Weights of a small transformer language model.
Size: 8 layers, width 384, MLP 1536 SwiGLU, vocabulary 3053, 19.7M parameters.
Architecture: RMSNorm before each block, rotary positions.
Training: a variant of SOAP for these matrices, 654M tokens, 2230 steps.
Each number is 128 + 32 x the weight over the matrix's rms, rounded and kept within 0 to 255. Layers, rows and columns count from 0. Numbers have three digits each.

# down: layer 4 MLP down (transposed), 1536x384, rms 0.253, rows 579-634, columns 64-95
# gate: layer 4 MLP gate, 1536x384, rms 0.257, rows 580-635, columns 64-95
# up: layer 4 MLP up, 1536x384, rms 0.267, rows 580-635, columns 64-95
down579:112133097104108129125163120159151139124099115092123129120078122109148147182139142111127102112144
gate580:084121122100113133105102118112156091149098082087092099149078117121074094158177133143149106115083
up580:099124121138140110142158172137106057183137134108152139089116098101145081140085131096098140111086
down580:150128071099149201181047092092159170076149144125147109172102145138128070153102156145073101117215
gate581:117083076134125164114163196157156068080093180152131127147167168168104130139112136097130128089124
up581:134100199137072116101132071141128122164127154101125094139079111162127064078137169108079149153136
down581:176175135137176141107102133113109082114125201187167148168174146092205089120128155151177182111134
gate582:162173137104097141129141072140142119122117081117125128161123168157142118098100128189134114197074
up582:141136127128114109108169156188146165134154139113115127162106166113174126201138118088153231075111
down582:123133184193138155078120167147101185122119158140172126187122188128130141134124093086136121096123
gate583:136126171100094106062158078096154123119107154153124128137130087102136112097086154164164116102142
up583:112119141170121116134133078113144142130136163156111159110144200115078143102137100159121133156143
down583:159164197111110104108112096106157147093083156148059141120088130134083134139156117126143093125143
gate584:180117115176106113157080135182136141097083081165108096143145135092121149135105127145158157089137
up584:106155172164126105130115102130147151155160092130091163157098095086159128150147096177128118117109
down584:111175109099133119134097107146127114111107118120102176150110098111088119147174094142186133138145
gate585:082099136222187139117110120115137211134156117117147122133100127133126114132151116140083164155126
up585:117115094039124050133199116151117078095062120148116169166157079147076132098123128100164122159148
down585:060122141100125086136147075123129038139154154127099154060122155172076146148099145127120068090149
gate586:157150056118136229111156115110145076122159127147113076158095119190118230178122118173171142112130
up586:157146126129106141096130121117131063110178145114151070147099098155113172139128173105188069118069
down586:132133149113121189159135165143169117155193097147143139096131135101091175079134141176136118112132
gate587:109141133191094077115167185139105101064104062131113107090140130092145167102165155155135093124090
up587:129125108142149155160111100173128066135134124120162144058169149145098095191110164096161179108074
down587:162085147155146155139114128129132155157138096063140120171141142125081065177073165118103148138097
gate588:152085108178126138151155129155118188135150129111227113128140083149088091155093083112117087116163
up588:148081096166123200166131127133107083147113136149103171140171136105086071122086128160050146112138
down588:125114133137170152096142130105151137118056126227141169143155069134109150138099120160083094133164
gate589:111104043111167138165182093150131165129117146152205117106166086131118125171170142190090174130135
up589:116144130148099052138145113115171123138203161156177087075153118084174166089121131154175116106056
down589:107136154095110134104133121154162102050088154166175097083125087126122137087130139162139104170093
gate590:100118135159179111132184155120149155108119134111158138143131169130150132133117213137119165113154
up590:107095159094091149137153071070130110104137142141128118142115135144142143164082136101074140125138
down590:105119116096065106033129103167089155163124140192096133086141054130158118077148132124125144130156
gate591:132135177082129135090133083158074127129118134140149195130102125153090153164131147131157132131083
up591:117102053093097138163125146135169084126077132105092118097138134162085095121104136110102111107115
down591:104106149206115020120134129158119109115154110094219136136137122082140153129052145131139104102140
gate592:099134109071082148132168141167132143114137167126099177112128109105046136160153136115152120101216
up592:125124140108144103152153168229168097130143078132130164122106067187127147098127118103056093138174
down592:113118152109086123113168147119166113170095101112109125125095129125102120134141177141096190148117
gate593:112160058114150062045122100093067108063166153085132132166112152076123127099167096138135166136150
up593:107133143119105159218119122125185165169108129105145118107170084107129135167133144061127121141123
down593:067154149115152126134159173079127091070084125142131093064138135108110044097119161132068112132143
gate594:091068198154091066141155113083099152080134149161148101118129116053116153100139165151169127080076
up594:171074073194128163119153114088103110124171124119127112133183145124098083116098167163126133148113
down594:113119077132068114124129117090154206196109185074233116128099153136127109128133070129133169068124
gate595:180063058165134112102113101100121182115108116143168191150124120162174146120095152142140106133125
up595:131106115139137073089114066145087134148170136176155128106144157108125138149166095133168125181182
down595:152127107112143114126141143153116128170142100111114088140123155132110165096144089087126085125131
gate596:123116111165116127118143139145149111167093110156150134159166157116144139102048173168139126097129
up596:132167146121140110139126139161166120130122140153054136174126116150168118132164169125136091127129
down596:156149114123110124100133148199108103106105137201102110183160135092110161076150124112131184147126
gate597:154079162114145141135135044090150098102129075111192129179178104099170094130126125173128143100128
up597:115161168126120160121144116136134110109143126132149109087137109190161106115114164140079115186140
down597:172163121170127131118111124134168159139170059130103149092109066121128143138116120111143073131130
gate598:099118160098135152073120169115163182094147116099102144085053089114189127144150161078121165155146
up598:094098124102106130142143081132119121149134043140155118167116115179116130083136143149097136184131
down598:174101065077116134168134061129155101155167178065098111119125121137181144125147146078188119144110
gate599:142126167104055146069083115080118122141108176141123120150162153163114142088127130144174015095138
up599:075171109138132138106108113126089115107159160125109115086089074151166110127100122087117150189164
down599:174100119123136122123156146043118098149114089139142090119206131141152159131140120164152165132143
gate600:132101120145128210136172103142135136132035137111132187100098135108114148132119108094162114144131
up600:127091113119132124207145221121166103234150122118157073155167099143090091097153130152107122099150
down600:168135141080095104122128097168132109174091074091140084098132113135172154087151150118132159157214
gate601:107158158091141071080111183122174093117129125113085166128173109156140141183163069079092176139122
up601:122154171111180113150122131071131224122125117105079131099051154120120138120178062103140112163133
down601:118128128129199104143110123163137199066066145160162102191142108170100158144137136116161166121094
gate602:124134091114134077076118114099111107120156095109154158112089095131106111124136147112154137124123
up602:118132146139093116137150175131128161203082129155159096074090170067168113078151143129138125109111
down602:112131106123170151179203149116101089158127077176154103147177100101143143064154079140124173131158
gate603:054118145095112112156074105157081154103111087109139120106133113125136109187117087150096109142198
up603:182094106166079101072135136141106132175094221090132099092097098172171150129157129117178182155122
down603:174095184164092167173149164142113099123145140147180137180077155142135151130086173149116143063081
gate604:086147123194190150112125138145173094113076138151141122145085116101137104148129134145129103137147
up604:152161136087135085149189112104095130073172099145085148047128168109186070128115097066096139137139
down604:102164108088087166091150166159244120150179079111160144174187136150141162122144146185161094125124
gate605:179150106183099136136091189118193138060177150049112162102159123144161121107137142125108161156134
up605:168138154085116063133127165142068090098125156085166122048159201129127094163113181120121129094106
down605:049182163165120118135098139124255136120145085123103182125108113145121157167187116165127112103111
gate606:184195186169192159148129151090156153112169111096098138201113092103092072151163078166152111212105
up606:075115106117116196096127112036142114116135138147105186095123153173125141179131161088097089103144
down606:153064133143125151122120143121114128141109145210152082110130086113165168112125130138078151092120
gate607:118110112114115118114028135159135090129105217175097137105188135083156160124088087160135079175139
up607:105148135103150172084158088110110130132163192114173165141124138084168136181074120117082144107166
down607:156066109147155111106134122132105103083100107082169114163118123107158149146110140128134113143173
gate608:057103103111151165143148169135102126155134059133114144112111099116107132082131212120116090089175
up608:059099101125136159128129171152121134111138118074108091088124095130127133158171138178155146118158
down608:119057131109119133173141124097094086112185133097090161155101121110164165134135032070103106116142
gate609:137141138122133104108188150142160152139092075162074113100153120122135136221163150128148170148115
up609:088078164121142172084117160122113161136140122110070184115131139156093133166089153045167107177113
down609:140159124115138109138106077156100095125109174142061136157123105117144159125134124136158096116096
gate610:077132075149173089134090101089171120045165138088141159129107119099116130179143144129165101159087
up610:082123086155109124157115163131107133137139109126140064150061158116104155140144132095114163176094
down610:111136116173083102084124096164108229137117097094192108152155087093101062156111088120126150152141
gate611:108097078083137117149147127103077181152122144125108146133084129174111096076113146123214091151177
up611:125085112133035087138159125147076163147138160113123106142084093156101067072123119131113143169121
down611:100121107099117181166152121100150125144098143144101159154120136128091140126043150100158156147089
gate612:151163147110133180163094167142095108129097119134133132126133119112131097071086130140058148152098
up612:139143161127131115160141123171134098110049119129158143131144172152151144173110114105123135103122
down612:076093137110142155078135070133138128168133105090095118135196112150159172154159082194173136164116
gate613:116067126157175151092137131100060136096158099127185178075162135104142041114128080143119092159134
up613:174141102135100122097135119134122179121132086105149106153107186184143155118187127160106171155195
down613:109189064084146099084159089062146136131116126108138098142097132129113167087121086111151115166130
gate614:190128113185181123128097128123058164114083074146177121172103125204125086159117120166129088092129
up614:140109082164141163115125112143119082143103139104112120107123161159133153112084166184182113080173
down614:176095125087128180150209169136127145154155131133148143111124099091138127158119097096130160102117
gate615:093088118129124158177167136115198058122138124181154145156081098121146138152125115144161128179149
up615:153141131102108120111096112100146129065115136151138108136152108088165094111192143149155179090136
down615:109152131072214152137136159168160149082112100160127095191133132058098103130135100125199190060119
gate616:121080064095131134120130084151120101077112154128106120136091139179074134084137119105093076097122
up616:120124085062161023134159159140144118084138164106076149108123154114121152162146138100096103179137
down616:143129092028118096155153100150138178150144140160105115195170098090134063121138140133133135130130
gate617:072105106185126159130188201079113197128107160120148161059121130147112122093100154197157078138187
up617:143128075137169106103183100103150175159143116078123097122127155181154183109136134164169089098132
down617:049162139166092191120163162140187098151107130137146168087123091107141112106139085180145141067189
gate618:097141150077090082109174168153117141119143127071105100185113027153117123050136128136201123161095
up618:142149181130104085078145174126145149143152128121096146106151152169110106122150085157143121096136
down618:068159133070137181130116132153113100126115105136114119129119118159081144142117115115126161120166
gate619:127165120088152063089134123119176145096150113125132093166060163149123151115206131120165137121123
up619:156126145113134089143144150173165168111118119062152086190111136101103153088054130094129087079174
down619:166126135143151155120139122115141139084182173089099147110110101132070195083106134127148145106134
gate620:069085105149131180167099075172140134093137082116160149146122108081156163213190131130101147128058
up620:168104057124126169141158070140203165113143079096111116113171155137129105088126082142177119151194
down620:129107123134126176142132074172164139166156132118102138144125161123178111116104077155116154089143
gate621:120111095186140151192137109092169142162134126083168154110142101131154129120127114181165081118096
up621:109171131109119023164137125114170201129132095113094191097112130139078181089066117066100078151071
down621:142100146144164176091094057163069144125113109110192064160147138158197117109157157081097124143124
gate622:113122159177178053071167118055114112110149096228133076080112154093155118113115103119175173091155
up622:068067103142114203143170170148145144155123138099186133172129155136057112195161178112117162104062
down622:138157176130089155126119093146125146187153095083122119158152043150092144136148157132118114150124
gate623:157188105093113153174143185144127187144142115136134126145124149101140131145139143158144134167059
up623:131103179092145133079095129160149103130178149098102148107107103143124157137156194159139180135147
down623:086125167117156146117064135138082088094071112165189093146105144122120091218153121175062094103129
gate624:098167109097115161150116101121095095080131139126157121155120101182135090133074091157117124144092
up624:107100109141129061122116144079151152113158133128180163131164114126114109103143126142133088098086
down624:079111162088124064128168107185121066204139131133134120097110122119142159172138168154148142141046
gate625:078104072077155105101113146122103139138162116144122178093121115077180098100164182115052136159044
up625:123140117203136129129100097102119162108143097112095152161157095148174148136092130138081152090087
down625:106095158080120080062098110095182173183126125167164143130112142194122100145104148131110146159121
gate626:135163096140122128177114122144147139104102057112189076124137128123135106195123170128108135126097
up626:136140128129088173133158152130208159098062077200159112145110132154132124178172190135079151070102
down626:092136105117118142138150110208135116048163135174151128138094140116106079100079181138123088182077
gate627:179166109113193143112169144140156092144183170111113161162119138220135090171153215090092134145153
up627:163145160169090092137112145138062103099111113104098121081152109100121143137094152121139086100178
down627:100062120104080129153119143145156115188136106235163174144200139115138045137079130126118065120091
gate628:145190134167114040156107128089080102087099164137150153061123149175072143096052101079121157026109
up628:130113129165093123118066096173084064096172124091114136146090090123131159188145154135122133107131
down628:124128090176123145083116052175145188072143159123109104141153153105122144094073106151133137090131
gate629:098132094163127189130114119105102107133141108155142100096114120109105190143133128120089159162157
up629:131104102134139091126086148127120173171117174154124119094104122136127146118094183132061185193180
down629:147109133102120110171157112129097157136124068175111075105133083100167114122146109133166052130133
gate630:161112197081120119123153140146166140046135115196117141093095137174152174139069129109090085114130
up630:104098135125119120091182119136139151128163094107118113099131127122148194099140152086080118122170
down630:132080132076172134133133171164105131133072087129088103113123100156089084121082161135095071146125
gate631:128122144146137127093156086150184119152123129089149179146169108092125114116149094099117097129124
up631:126135185122103162166147101162119137136129115219141131130153132158144125107138109144145161142168
down631:146164115126130098132161169131122136112120137186061163172144088150095126149103136094153155134170
gate632:140123096146141155183125157103102145150133141148066081148117076129077159144142115105120080117145
up632:048078173143111110104116061117135161102109131165154091120149128125175102110105153124122153130177
down632:159142155068201138142098096192130173100139171128099151118144146169187116161105117154108128145143
gate633:138107142154130112136092203142151140128078139145084134120083173130132117194153159188125075114132
up633:097176096089180125116151074072138138105131062171167128185172164173110100111123170057120140072134
down633:175145079183141127184085101118174110114121122107164100103113135114129083083133183185105150120076
gate634:151141113091114153151124172158110146119158101130116149084163158123120093129093115139135109152170
up634:164121117117129153109137078158088151165155144114100140122116082070153085126106134097092159196174
down634:124166138098123150086088092170090066132214082188145124128160100088154089155101142139140129098117
gate635:094103073109136101141094148102154215121143127127177176072135168132058147175140111145188093090139
up635:090111088119082144151113166161144132136134104115062131121160050132093154144068098138069073108147